Weights of a small transformer language model.
Size: 17 layers, width 128, 2 heads of 64, MLP 320 SwiGLU, vocabulary 7379, 5.11M parameters.
Architecture: rotary positions, no biases in attention or MLP, untied embeddings.
Training: 180M tokens, 5506 steps.
Each number is 500 + 50 x the weight over its row's rms, rounded and kept within 0 to 999. Layers, rows and columns count from 0. Numbers have three digits each. The size before them is the row's rms in percent of the matrix's.

# q: layer 11 attention query, 128x128, rms 0.118, rows 0-52, columns 0-127
# k: layer 11 attention key, 128x128, rms 0.117, rows 0-51, columns 0-127
q0 106:493458602515503456499422509523463472517481459547556461499373512581483493580495569484464526506552489463476510509521555545498530579595496497518601495455416523472547500518513558515453436441576397515478381513615496551464462450523518609457526452566571465441560557454460476453466536565501497607594404533486510541523592512501460515492553528502540473540568570510442525431424541520453524559503
k0 114:486520371442476536448509518506474532474508542511534414387547441499520512553481473489532403528458578594558454453482418471481500442480490452372459587495540556516467474515457458563499479501500523462494495428427527520505556522515478463558497492428602547539439451451571576518438468523423489467463430510438588494576542381557562486480428439552483591485444472452567478436558497566542516478494
q1 106:437503402406455618530499494461514481478567537449541479438584505471536577470516463470484404426474535537534480440488504537481527474429496541481446560489524562522508436423481483538508526501488580460516472466436504499479487520478449453607576480403524548545457441520543565517489548362483464453517467521413526464471499423536640416459558416535412551470483503501469404493560412554492470518507
k1 097:523482583509521445483532485511502520518579485460472464487565454446512448518515515463482485542397435412501500454513551436493467549544475494517438424509493466528424477524404463475590435473484544497468578580493496356492575453480484495486578608435493519439495526412577488479520483526564536503470599465610506552488537500574446566440413540429492506468456369497453518464470427511574511524601
q2 094:489458556538567394534458481491517452566440445562487529549381543508524499497442527541437568540551528464459567530557541547498534564563487478514484441513435494484556531565555580537455482435566429513536532522597491541455486492540518594446422390581540489465528513533431502468479499567548474641536470565556449565462523514421460557481475543449552406537581602479468497452453534499467529486533
k2 087:485507469492536473552461539424513436514489485481437538519521515582533490444556506499455552487575459487490477467563582510577549498456521602435508556512458538494521465506502415391455550645553409602453458532509629515454429604464506537516486415498506440532518535535468463501519497508386523493553475499532394538562402458458498473545584483575431516444596517525517558495502478575464497510464
q3 095:562492537542573393472510501509498471514391482597541490600450552518435490515543551553500542582546453519452555540499538493520480520514480474605560432508457425437494597537541548444454506491476463565467537527601500483448446492560580526434457477585494467428513511507457509497485487585554530593460511528550456588449529548404416510512540562468573432540521589482586602525460541477508546539502
k3 084:427490454481514514569419523431511424538426467490481521573460537591523501466511481521477580480634508473446547546549529536532564495460508564441568552534496479480586508544546503411417570511582410548461455504554562561497425593460483504489415392530467456540540540595450500521479551505420522525594446526510414479490432465430497495586531440553508489530595536527511558476506505470438498490440
q4 108:563543523514571459487541496531455500522402507554512516612329484492480416470466514544479520490517436499491556592488591502513522408523439453541451379519440414493425565516523590451488473468487464540533516440574456497472520477467589570460431468579517507547600554569487513497484508530539546551448526505590528542455519515413435561498414551535548459513536550500553529527407547495516511476500
k4 083:419470519529526471515471407454530498525385463489466556510433539553517511460507482538464510477617463475436522437509516526557573470464573578463529540516452537484559496510552479484418562486551397517432504517600593555453479540478515537458330398500434504554508484546448520473548543548426487544557482563547389483504465537453548456570530523498494499468587540587581550479466551551476524476461
q5 086:475446532501460549550499468441420575521570477571485542428602534594463536449498542448423533508563483505520447523520429417574443552542545493452517490475468512557483477547456497561455576460477509472480539521432397605559449545533506521569522420472518453395526441481438456554466551442400426464450532504471523577486475513518562426499425541508576474530501575503482459535548540542394550539417
k5 084:492543447542544521407493469525511483427445489476517587503451448519498574511532532545544455414520462502522458494551586563480568457482512552451466578603575444499584468399526507452493502492537530498480489403453511500488429525508500395549509527523431621619483458535424466385465499497540548520625428506525502399529475478450574508487557391527493511503472472432454510487430468456508482449442
q6 097:576535528513547488392580501554506534460446536460580392541387431510498457497543513467555501466478425484483522519474490508460496414452449477591537482486519473497474536459494528510483396551460432535427437450564635426510574449512584526523503590582448515548521549503572518430482490519523579478490509441556494503487550437454423536515539532579590592539517548475550598511450484565529476496550
k6 101:444434445437440477499555451517477519434492451517573506465502512488450515446484466558545575499502494557411472621480388435536522553525470512540505415446436585497460555595503581589394548489515476484502518564474403581520464489481438506546469519506573529467500550542514511497449461470459457496499480548561563544485597528513540403597489584454607484588468559498497477438555547516442542564494
q7 086:572483473552585511399537545533490464464499538411530363538429393459524465551566466594530431506452501460461532527462563521422559437472509463523534538488472483488541489429419493407526413510452555462439451385534589442494527434502581502405491531489467507540448489481574515495498419534516529464483535511510512496507599488513424520486539503602384490534496499441448504537474496423561463539538
k7 086:566503502401503465430534486547424490485496514526520435487521411399465454520487440396489508520395503500525451505508385475436400561499445404524473465475589499489393491498456490586575475496399538486523531454452451476534565453518531468494609557465545523466521502496540527560512467531538528444474573448425608507461543481511507524474443514537543466527423451502467421472536450475529519445644
q8 079:448527514508463506540494559538536514551558438518445616504558666592476534484496564438461531564537435540502496522503444539570480553490613540496554428487519450491466514545512498558463619530497450512470532584472479503485503559494521583487503464473440470405545440521420417536500541504489453442461497514509453444464390475500564497486557475353572433499512497521511529473460502435390528560455
k8 083:420506472562492470547480463429507440496468441561485510482480529572550484400553497575478549524639457456381532492543594544506609499480486535458537589488507527510541491559549486464458539610594489598458463520529597544512469540471544437502438431515485438519557519527482461513481446532424532519501513586555435522445434496476475480553549452524496513474599494568535572467531578478401472500428
q9 096:383455566474499535487497617510471493480566483456428460521487602555549489465525571515489525499475468440458539471542558426588411584544450548453513476479455584500571464545454439459523474436587464543474491533533446541526581540370447422505504491509400500504531489553508563539434595419510468459427537476555462450482396509448550450495502489516539477533510560554538483493469513542534516444383
k9 100:512456450466532511586480470347432496488469521443465478429480495466463536496417461535561439532504443498487524545444548530514487560578521481539459537462528493509453471515495511469433503452546408448453499489439539450471507515509460589481481494472497491478481515542491487479552534525449538538545490542545436597562544509550534533539518480651517624525655536588350556575595518510477548567493
q10 088:497436525471386495502539554455465471518512478447500529576534524532512504485535559504459563545458576456568416483463504518620411590514507564510580466401531497537483513559578431522520583505522558578465581516425474514474481500455566512522479481512499414409523480602394357571563611460443442515429495522479528447455478561521549472539526542465529476482475433472502527572446532491491539529489
k10 103:540566509576581455495454479461432507511532559457479522456466534512553529499463490592398487499599493557548532492407458525491550494503527561471557463491494550380606495502618503433527559498474395554559419530605500530465520500581489522460360459568575473499510589587445593525454504550522479455498536505547487493467497445402483554543521487518547544495541523498489466477459558426485470460439
q11 095:526491438562515484556537486567539552530452548555497518515413514422419492548500500489397558431515538429583551396545549416467455486542498479588510461517458501571507508517552508549533443407503469490433467490584412497478482442519520504463503453551499438516530544469467445477437550546436510565458575534441452455471578523479633513615549573512539482500552612462537497399517519513473469516599
k11 080:513479586441499497549517463495515442571400524411451521522490510490470545511544506480464534625496396467343507506564496422555492490475500595388451462529492557485576530446432582470465581544534392502499573501540497534434539549479508486504463486471523459528488556539535500484427529549433579426509482506508427506548448450444454492599457489510457456556528469647540479450486483545483519500444
q12 088:545588466552581570429591475495354491487458562471536478515555422616467491546588460515422559451525447502530482540482566471529494519526403483552430526556501506467477455524471497595606535496495544508530561463472519419517463558507478453480561477526486516417413411464572551530535428477553529450412571567503463553510473508536407520455458479545420579510468447482520444521502473424501496505529
k12 113:504539493448452512486473428550456561482537520533528539493513398475563489513451503328507430544418471521561506506539491495472499477571548474469498561549491534559493447454531512472511493491503510585523551528427454537592557418413529489524570520515577569478530423593576623480348567483548503434493428478447549498495578529456479465481478485534423509626476502495426489505519420461516494469515
q13 092:502479512542438418534437538459565506514474460528478545534590641492498578479548578568510598550555419464460569552512558495526504552459502579544555427470507462489450529479505418484428516538541517544470602562525506535458417558507493491457469477543474431472558531528425459527569439530568481478556542506555460585428444525434506495527552421424526405469583468551512554504485450389498534443468
k13 062:453522486505506543559512500454502471531457445548512494538474456582491505488544464497391549541609439435425534509556560548492514488482471585475464523606535485543522481602552412564501574470556466448449446569491572505449499602471488496451479442518494442490516596473467454506527578532386559510472513539494428590532441455511514446599429445541489602505601585467564528426499497482449462507447
q14 104:489526550518541450533495460555548433552403429571426627449431496542523440436497480518507535494528503565440540457499502487497537497486609412503584466610507465504517519573509603515521557591499489455498608516510500440500435499566449496543474410494420404518529515489562473397503558562417472544472536580435465510522476487504414527584485541395529528527521550462553541537525520452441500503474
k14 073:474418510560476522481539527521499579443542489491494520460550498446526464495535557538501503535528529488447488521427567510535462534491427333411458518470464493458451453455555533497526521569472539697429486526538570514453564461483620541512483478459430521494581390528537500511528478445562606443392464464528469482487496587551524472439507508403468432513424487507525531484477452483558490515548
q15 096:510598543528499645456520481507358477478497507459488583454511486561500590555617506515358566506466509568535448469466511372519551541472427558499475600521472531501459461439486562434491504447502514572471588394474459486463454491401526500478498447526518468474439436488518546535499578489518514440551486512409472473536447510480481496456524527492467476546492486550490468587408551468451522524444
k15 086:472478548504462478510475389525463564597483530522536461497531526368521519528399513446481372477417512542513506525472525561459501481591566440418514479450452509601539493431473536515545493478516464493461460546534456558518649508438548468499453504503554463502569465502618431493389432468526549512510535509439487474463573491483503574526485490527500454519462537509465528362613531508445496436502
q16 081:546442504454486518525546469583462548480512556450490549568369456567502460480445549422432412460532508555562482463557496490450502477416535467555503555432488540439523517565515607489454458471497514433505433501493508440451520464489443436532531465584492487468505451482507519522433511435328571456343482478509547470484522554551447421568473615576497556516500516476467467512501461548440460535493
k16 123:506572489460423482424458474477436584462586492491570441513504454464550496574448547474560494484404422600516462463535448418518423490515468448474460527529511517492503489487536558471509450525457530568487499445555444466567560389524537493633530568360520552486497420565508512505467496495605408495507454511474558408517541463557475535429552513474443528468393536513458464480456496541569437452512
q17 099:545426442482586510513535496496475537526543486497499440519482546467409597562511568532436529396479533453493523455548518401541536497476646432554524498558467499480605500508478506547493469485440478473517552502477563406429465540548428376434509470450368515468467475462557500466514508495410538457443509519444514464530547389518552490558504557510495502536455507498601506485617469545442514414510
k17 106:457516512500471473548562495420511505492415508459467556489469434461544494505520476487524558600556486396395563530469464483585488433580420530454442452580560459469521502471528516434476507585568447500417449498470512521465437580456531580544479479527537402508552473581470528491528562590485437470570509583468450510387496573417537518531565537554432499506530573548530505435556453523450445588532
q18 201:470504452388478614460523483509449519497543545478555427435536439470559498530477464471548413481409572567538467426479501500452471437479446461442443598473552553526496426465471494539548437463483549498554471434474489488528535450526473484543537547416580590589440485458575592516470519528540534473505460474405546455566506400555541460492498463548404584491440427467525426455560464566539454473500
k18 037:443442508518425464498527508365487514532513548513426501608502544446487501454449512506520444541470539446515600481464506463611532469460526483516519487495417461437489518493513568543490608552484499503419542591548522491494451506578458489466461520513440436454551430472517392479558422455485340526466491522501458520466487592560442440506516533399533388537578503501446554512519528510518491615510
q19 087:478513503410484476526488564498457499507635499544490432492531447492479539452420461405529415534482481554573525547529509533446461519593494460525375534448533495529511426510469475609572475471558539394499509557598498472508524554462413495544522541397541587544424535416536535441555510495551437505509548538473508487446434469617563541526475425543482529482504453488543439539525453541606472528501
k19 202:464502501543493458604467488464542470529407461529451587518451577585502461426544502541480549503647451453452537546580511532555569554538550596519545472561487476472516527520525458445452577531549418526467521560536561499506473565468515527438410435586457426473529550579436485485560542527470466527560546548562412536490453551448459494531521502478509463482632558562520554506476541471460569550434
q20 095:495616494531497605502494466471418531586516564515544516524516499549564399491530497503345582572523495483543464493493545563450564457550418451537523574455568480535460563421382442536558518475472526530464507545426566491457464522470486446521523511477430520566584418463483454507462510555592487379499482491426527417502465497481512510550517414512445505412451454536519415506532492523526551487477
k20 113:452571525493586489570521448466560516478451435565399571592477500547437498471511520555458556500604465412508551489555514561584537507488552567491454519538452509461582488497520540451457564479554462489486595549534495500436453572353531539435432436532489513507521563499428543474577527518490561559524519513535438466423483569417510475570493528460597482483555539582492514494523582520452524445416
q21 110:509467491521543472547566502418450510427473505511535419466478444518540550535491503459557438531543528444464536477575515547517556504599371509429354614505539509485404505496463400595530484412472454497446483387444481474621575530413434491499503543413504511466411443459539475507599486465558462547452483513485516512555551507471432543477539476461488513477545510496534509584489461498524557534515
k21 103:543470483459570581545544563593561487526547572530439556484510607510457573507530534398505492455503560443523474511563588454494502463572550492461494531533471507475436471459562474421477465458575509495527494464421434500533536489464485461432478476627569463549515542549449506480381556512517504558619499397555503528491500468415416515455520465609507459586560524538538481425420515457466465503466
q22 092:507453496521470518461579488474504533436412528419655527513506452490437543578500447556602512540556472483485527478447447536518593360416562507500623565553539537470517505463503366529491455558557601438461445541554533507438510475505578466453549484594513472447531512493516503574501458489493506508488435520553535655482536541567503488471516491518442496566537473549483496503452470486503500520538
k22 097:504512524476579555488485574508449562481611504555597502484485449571519484517520568424523498437495480490524503542557525439383490472475440456520515540569593508537486476450464510541495456503498483444477430501516337495482566532470504463479573564468498557527440481502534491452509553516539583507483563462436531414542474423440453458532465416581452598634406400457512452488465462512579472499489
q23 099:407454479477463592449521475411575515459563478611529465450499556541461691478457478447445485586472507564549449503523457444522444365450530512531512553491544530532493429525527559463499425510489564503451558473458499462491502550529550467542497458417497470508377489527481489534460486472471530505531461578480523535441515526469610525535485587530492487635457507537442460513525493589516552516464
k23 094:407504446501446522454522410448360472525442525534512547517418562449533576420450549530481451450518483493421520508454478511436562454534461496504586497528607450486569548507496489454466535493524444552412396515591490511516457487505550516529433481532491389513483607508523488536607487524497392490580543518450451450496511506505471492492565480491499462412504554424567563474501564429390536529492
q24 094:443525524510368539439438483483503472493508450548458495466516526487439570464404534473434463545466548568615511468485441422453473563552518504508495510484506514487562406543484563447453489556477501502487583578584436487455434486563419462516533444542476450515445561494539610425432543492400489497561522535503474477469479470550549486489539569518511485484405493495385464459398514643477431493472
k24 099:462497459476371447511519499448455543606472518481499520582439537488597449477449537520505512436472453576432507559417474528484536498465490493470538459442585426504521503480483517545461495544474479560556416499543540523570454452531521464635474509432445400433510479550579383571546434460537483413447501506429446509567539455522523454493508511471536546379492530468425557466543594515487555554475
q25 098:467555514457484614508511596493530479587565518426508519561604517493550483561480482505393439495500492514476541459518549570593549425534420482495517597458478427536446487391436463511528563503574473496400501483539526535432439539464477517511458482482563497509448469522506500533606519498611407499521512571487459497500453515496465550466542442559431490416532471548494494436474532417536460355466
k25 095:488555526524573517517578416500538449425484546468544492466527549574460386545448504545566546529536447417522477439587504538471470507470543525477454543439472562502451414464398462513532480467550426522549560598452525506515527462446509553403477476442453501506498397451618533467534476545477602475552510453476481628540480432545445463572408537441495496569525471519516472454544509593466496523558
q26 102:511546497534532461462416564552523570559450520437460476593496440536426524469452506475487492505493541518480530618463598477503583521537496456620445461542494564475569592493454583579460468471602486456602491501528552501468457456521538596508515504487485554516495545494554512537398493409501438562521552422553477541413494495484481541505448580494538511620421479487399447529468568487426486490489
k26 102:536553502473397530476391442540470566501427460509549420544558558437387447490477467450524453512437440618518534460494466502504505468514492563528490573526468447564463542590500484452463450585340534516488477540520436489535436517538437459491552507442502472486544508570503572445552387549455436398577493569525512498527580497540569473535546510524532516541461489466422499569512480482420519472533
q27 100:497508430544536494460463446528540488502464417470426517512380514477488486597457491483447528479473546490579438556471551528416467647535550546461481448515485443516576489557596586376478466460578502398600486530496458504476557532535486476460535482490517537487513527570501444427442528553396551571538533501515495512524496553542439438486445575529412475460482463506421485467489587455597469493551
k27 092:525510520406385434542444445493433545583455590453529516477431507483583495483530491508485502567481478522496540501515492562461490511488550491540496484486501402554525450563610417429548555526350507402526519515603544519518378411516503549511572510468463471362478561493460461544559476418579467514467491534461513452518492531543530570422504469517501528458506498507493534546536435567468536414489
q28 099:407423471473454521447451530501481501516485615443512417508517514518469513499560555579482546515485515452570483504505583501503602503522498456467422586453559562503412481483449402434517597445491470602439448437397484572524480570485517497437481472547545413534502455597434582535535461453462524429515556517455450493476454456505569399489549459490484472454458517450497410434469557455518539541440
k28 102:485598540521570477503574523503413449538405513489421426598514470541502524438498532488484476493527547501415419466545565487493463452472483570520429504444470568530517414455466535496513511464538462517518509463529488552517560504498460443472489490511366575522472511479592468481541477512450554483467502457519465604530623476375456581601464536585592485588527506576451469477430581512529427482485
q29 106:435471492479553539506609495568523516520413477458449426472441408433488465449562448482543554456468503519476405521483537493568555503459632468491582389629492514386574522538574561529507557564453490523581427498543535453531544441511605523496547511529511518499588557500576551431501524550486539473483533533510475485558521465494451457550526551448562515560524508505571550524595514519471438519533
k29 109:513427511547498425507473469497444551479515515478489516449507435510459458469482457582501486588486514532413632494368531510516434476485452437560533475496511484516432531513476530565437564513502520437423498681520521530454497566430460502557574514471461565386635474465381488453424488472516479452426548565549534559468491573456528448561531504480476448554529431508506532509512448468501485532485
q30 097:497471407541556543550514445365548489528492468489553575474466492510482583500528518594486535599494498499592478516467568504539440499460478526488491497530465444481537504508580506435521561473619510454621527459526515525519437520495575499471522480485505534499557412529525504652429554441488573486534476463531490584561457519522564492470491428443405543499500362600532572484463523426470550497462
k30 097:533438584465451540535449516618460536502376545551485525401589509528599440506541531507406453482496461526471547505451592476502536411420547492519478545476499440603581511548475511495525420455413519401500493541522479483550517424507425549421490462524493503504415548520521492472574541510546493624472499573491548404464498555519465506499488484580429483471521491492507540596459458534520485482409
q31 103:511499500563612496521579391469545529539386471398436608491523490488468482551514533397479439446519475512420555400418486442522461503538434508496455492609479427461563547462482540489511540480492515504541529538559565473420495552545494463500482454439505511494483426538517504456553509484437518505517588553498503458507599434480474506520412553517540501566415483565618587469467486484523603487557
k31 102:516415453549509540518537422554526537358485551482579489433508444411656480570451520434566589491410496453500498479420532606508518437434531504492497586439465517533511490417441508440469504544524499497399447451521506518521424486483468564494521529513533470513479424576519579459473586481474496491468438455459505478523510559575528471392518497547475509471475509460468579473510418546501429427540
q32 144:528534496571599430492552453502560469556416472497497536613375470477520443452504541503513520447573431480466520575536585537504515433458502513590529415580499407435587538478580627415470450572523471508482537514591538495483468456502533536435455486587475498509570521547475475450526515528513529551538521487619465527416488553451375536514479533473506483506552482547511552551434511475498483465518
k32 135:486518520497550478534452508434473431553375489506477583497444532580483511426542447571429532560574425451433504497518477547562537470482508568446527499542498519464560536540526481462490537541530391462432499504534580500434441581440483528457353425523467410468553518531466520495540532538475501512608505606527414530469484531444535487579546486561560439496568518573566562507535558455443549517428
q33 106:442438567434461524482420507471413503485508515563513468385518584579469549499487475510459539579527587532492527466495434466533509643580532491434566515441463596520473495582476472605456549435515463460451438506475464579486503539512461527493503406515520475395510529505444494577490538481438485551476445549404504567537530516545546426494537529452577488485557614435453508476496556528443566547462
k33 103:484489397544507540474499481529556569454582501491568431463538497450583559572481566447565442461471496511522444511522603512487492482444516489519448590487461546564491459420431454552508457513498522541553451447445486534481512480520504496601637519460517514556488519484554510482454495414519525497469507417479533508612460417565537497405549437541406582452504520412423453480482404587497416493565
q34 098:579529491524546500443557390547509497523412511403490510585419436403550443524452491550557545491489456465471490533492531533468519381505456461502540461614557389520497523484469535439555401498495526521526533423558547518489502502478577465489428554547508555574528514535528486467521440548587565486504508404592527468523570500429411615487434441542494501448466441509517511537467492472586492425512
k34 083:415496529500545447547433461484534500556409495526461586544398616575476499438528532527466499554602522512471570456546504550517538477501536523504535511477471479491522494551592524441432521471524435511480503525553494542510457532493481522437356374534473416503547495614423536483547532502464484535577477546511365493431466498400500503555527532495543421511595565546580505525472565501472551469461
q35 089:602521488491509569454548496581518506473476569412527439549442432402516450524460476482531472484474432463461456529469528544500485407482447390541553519598579451470475521409460483448563431479478513541482532476553604424497505484498515477491502617499519529612520534524583519475508462558527511436492495440581551487568533462515410592496509469543454548449478420494587502521515465488639444444517
k35 081:410524550547527452522463476446487482463467460542477558544507562592498484472502479566473541504565569505430532534514492502518522473517487523492467448434484588346527566603614559527396537517512454520489486602524506512553463509496456502491442442601473431463523534558457513568537525556565501544506498500481480503358545534442511480547508592443496453569556576477569496474604577471461545591472
q36 091:547506472510505531474508509565486467384476590411576449540457368483553408555527477563555443454453421483489487552482515515451589453499464477510494511570550499484516505455550503418517423512509528526471431388546568414497511395457524457485523581526476543568531574538596538533482418460558550453502527438518501471593558502520429478503526447591451540471512414504505521539446451448573426504476
k36 089:468498590516481492533507495567500598507519509530483495555444542431490435436423550484499425539484480588586454514483498439441480514584488434542442394407444483531465546525507565558524525446424537355538580520442397537533594467520474518496525507503490538446590466544490504544514541573520460518427528531562611512501514545567481532493391569448583512459504535506533485536493567517528549448582
q37 101:507541492545524458504526506497519487507442528543528485568411514510445478462529543474436547507527541468458529550514524467586463545510439452644476453475423425435426540486549502490445516484490385463460537471539427445482520442511538596442473464564491457424542568527468524534548503567468476611427535579529472595471558600444457475509502607533540495466557636508546627504530545455497487502548
k37 083:468498511516517483533489476406487467521395527473501550565443536586509489413437499505451526492653446488425508563570557472531567473484545603440493529539493524463535496523544522479440581566533349540501458545543570521450472596429498530523421394554458461490579548553421523498473535505438467553558455518515443508483506470457496487541483524545522482480604566504577531457556523530392526502452
q38 083:579480503509492537512460537523502497533541509494526464507528440440522535622494460517508397520443439413505520480488506529410496494507488453358536613572586460549492503475429482497523463504507549487477462509492577477437540454519504494530548557461449514524495423462564568514537500533466512388492508475428482485628422420554432541428509444572416606437437386512493435542562474476544428468490
k38 077:562481529492416527438556476562471528458570506515528452435543459408479498532510418439552533509376582555551439472420397453459419506521468455504440465446507502506478526530460505489538429489473586525572507440433421471534529428563481499573590601490559570504479446432502463586529490464594544483440514463485601468454527501549547453436446528453441474492410449444499452484518459532556505492571
q39 096:440501496460464578503486504497493536518612550474529448482569478504490616505474474466521420564486521530489532431482474505525505578513544497453493552496489579520570474466428511535501537542601563544566471529438516492491470554478429443585539510436538497528396388405541486492439508453474421425512474483448509400547409433581563472494575489501419534506462360470476418499619473501480498542462
k39 070:538512519495435521442511528558467495503575493549520405515618433444520422520464511448528486480361585595508471419496426511501456459537489442475474528482536494487449483470487533456570375528463550491489496465508429513571501348464500459515549600495438545543450487431576523508475455539533555507535561459449585516495534522503464526484544508500380488579421441468417473527504480491502407560564
q40 095:512518558660522488510546471534441471489447503538564520527368439515531515451497539495549460464527501463547535543483507472493509490562486523609488429468414506535475599468514503535482491459478438432518446540544497507499528448490536630477474525571424531505569555502448476455458494530564520560460494422564505486437537586475407501565468588512579513540515606543515540562392502574590512531596
k40 076:490476433471539455601476480451603490488415405554481562572454590600417487474531482507443484505593457472532465526526509511511556532480534628483472509491492483542552481590567508514415464513497464414482488536564480533491479574469441505446429464492571538488543526577467506502516512505469491603574537544556484506456457450430493436545489496482603478472597555592479477464483525496377576482412
q41 085:472491463456470565532525532454550471555504399547510543508563665595477525522486532483392569509526471522454479540490465511607474533506443535495579512539568420543536525508620494484448610496516466534431515627493528508418437571519540463476509484522516453493502517547468477471511519581466418527507489529516467516499435454506492545535581459408526468382560474595535498427532470407485504458446
k41 079:438509557521522469587508514396509458479495542597484578498495494557533458446546455576512491508593474440462548458589572539519522520519522658493505500500525578511518456570520520478443564499607471546468445592484557521458499546468462490476444447491524500488536622421560454524505514541445577481439504530554444545494439441514522448531497495480496516463631522465533540429564547576376504524430
q42 102:551418517581463306545503514545540560459501453445479588533469534454463517507485496476509479501530429456496547522516574544429417487545573528580522450471462473529510597568531509497456495450484514451461456535494465507509490520533560603372514469515458500455490488548394415488532431501527501507463586500542506487417513660448478569500512530494570453515542581496441505548437488458494565555504
k42 077:502547453475509443563414495529414444517424477452512522497480585534451574474574451569492581538602414432503455486565496523493498554446482617472517525535566554497528512592516451492476479596512455464480475450556573527476477541454521484485417451518547445466480552553473548487541580551371519512521524532531465556432416472428471510515534383507518551473581454549543508470419486413503534406457
q43 095:563535460493548613462556531533534441560515480586520461537412488518469419557474508479536442525472450538469455562490521534476486404437545498488539566430458477583572507473428577402497512539455534405366539539503512450412529501425544528512389509503424480521528481446508568489467581556430618508546441599459505507442514531476476481551571517576417514523488501445514448501506563499521467522535
k43 107:519509435485503487447520382480434520462558499494500465505559486414569438457480435536501518490414519510459461478475390499566470606478504388451496468472508548362440470514482499507597464575474527561448484511552514432498595485492591494466514545435521566531449440469526552652583486504566492516453524466429554476417534529561579526458486545488507483546469480507563446533592508518442524521567
q44 105:461448456508498510532513502426457548555518500410600427366561552506463570492535527526453441554456482400494483493479432418615496494464549539474419529473497532442514564501511399484518509477467512534479555495430470500532445419554526545488480474456503510440481403488524466563624544453502518419406448554463493484510511431529522387478550459510500558579444405525496525550486494510433595444442
k44 089:511536476516485562507511587584512429555474509519488513530522557486587564518419527533501480438474649586488467501406502501545452425492543494467528538458579511520529516437420511488474446571459443558578390475541528518502556553540571529563545500561599507552515487572552570557443460536527457459486542527492509464406512483465478430432540503584449530503554469460464502457532606483457353495540
q45 096:503415431534424480490513507493459496468459473377619476583496504497490535548551466422530415512498464482424487372576404465506521460540412540473527574478508488487416508412541479508409528490548433602482485450470618442453579546433595493504497529528531472485557465564455495585528568514433448549488498443539502530470451474495463455461577470438512521506556504575555555505473421473494538515506
k45 129:549491547466475536438537537554494492548649558524521436361589474490475527486520479438539542432374574530532440489453520455447482485483496598506430492445497553537476525520460510481486479497542538566516453463474394527529548411564417454484539553484574551559407532456541495486423490470495530526462521432520598553545525408513496500498474506518474524490448437505473504348524528585489414508491
q46 091:476489413483597478457504547539528468525456482530552384565394419477467441573474474430532420464511540525502476448520520528410592451529448447524451561509541561462587496421503519564474516548489492368373409508477548511478566491502465433502478495396493527553504611480572603441458479550508495567535519545448487553492567487506464523521517509571450484573517516562524436546549521561517488497482
k46 106:493506498420472491457489503483443530451582591455529460477544455406515489471519523475530516476355528534485534417440481500509471524559470358524452548527564456452409467501402500493528476541480570509487491540463397481604428474470521513523642614491444525429556464450514519469535475505581506408485525454452553410524555467582498538455478531515514522441484448456499486485539497571511450554596
q47 092:535485476522485548567523577563369553521600439499555551557527522500469495412498618486407533529474514440567504568474574523588460513563439535514411483443512538544511540491466471557540549444499540518485430530473530557402517616388490572499539489444494521509492470492485451512528538462509469506489578475418502381442451453527562560509553427490508447488423450521521479549421556527514535572455
k47 099:486607417520473440591439458551503417548438480502456578532576526476525459444505429491501393491561476444483500445489460491582591488457548591458495508515486527492565488477515534409526513503511506500492524498524478510510509494514490527460416499596549472521513575560507534468500458621475482522485525592563489588505501496411457491551507477529562552468628429579462457396515650558446478461475
q48 108:508454450506493508442575488490447501445493471416579442490402415467531492531560431599549483554522442395537427492475427586453570456431491476479518566467473498460520494523530455439534429478447506355499398455473545477476488490461584469432480507496482573435463505424539545490513568465496606470426435482492541485473585541475452469476494525616434586550510521494516471563471492544558491574520
k48 073:544459449402556470515398482490422480547569501557487540462512520474539569493568448490510481482510501529573525530452408504427471477545527461585513490515624445463485503428522481572498502535460567377469437446435478498486564520471499519515530547490477494490492459560441533538498572539669418512544507505395570371407560568422475547482538438487491578556462500452516469498498499524470466441503
q49 089:491482463566441452482495543458547429530508479472501501546571619486434505485416512522455482558493571572494489529508554569554485481525385491561484543536536474518510645441530518499496504453517532572552545552553491571472469448529496526537465491518540410489510599516532477486481534551514481523625534505505545407505580512440488533534566480328419357450454475573523447467514517489543450460469
k49 083:542494545467488549544468430502517449544556500482453497483509478520486471629522540504407508468508436426477565425496574569490536458473481568433462549477513453480517514546534520537490539561499587442511431597550547470477494519540447505427470469470538430448530507351552446498574481549555496419491586529509511559548439382498515456499492554529596490362526524462499555538565534410403484432521
q50 067:427526487514449559422554504485521472569441562522566474464515458488482563590602420551507446564459432587460535556454488516544488533428497494398603512610541579414509489376400471436451552523465518469500457492375583432493471523521548558564518490474461480497484502451520512451538527517545526464476484533491488462491562441529554431502568496611463575493476433510493464517550476451571465533518
k50 252:477496529538550477598471492464503464521436447543469554551453561565484487419508506541434605534664484440442547524537526540526557539525507571505537478501487489499517518545531479471436577530555396505425487573550555527472471572422506514433403413554411460473589545561422460475528531509438532555515532575512402526473487524406499477574524510502561460497608531522542563490517506452428549509473
q51 162:487494584532552473566471542469530466483479456572466572550518599565487523411516556521435566536610479487396536538546542511577579534513518582528592430526473494499511526546527507461440547561527447517440526564543546517450433556443517511442444415600393414486560535525473473536525497504471496519511542506568432507456411532441476562538540483492577414455567532557522542508474550479401521450430
k51 046:467536418503484576499583515535528638488520500537558436482527438477512451492480494519547479571542462463481416460551537475529495539434480502436387585518557565508452430476383534475531483464563542465499506453376408503510535438419521477491492506444510517574537515430539454432415453543418497453469476410464514516576561479603518458536399440517436565468509476443430518476494528556521460550533
q52 091:466526556520424510563492489421490484513549472514520559458562511589543588472585605550457576517520414506401461449479513475605381546517474616491440443489484532488566567493596481455453557508464462540613497446500497571541449499514433448489521461552548420484591499546494576526509575523447572448475441481515480508501501476472555376494499471517507560519499513531555453494479484444418524490420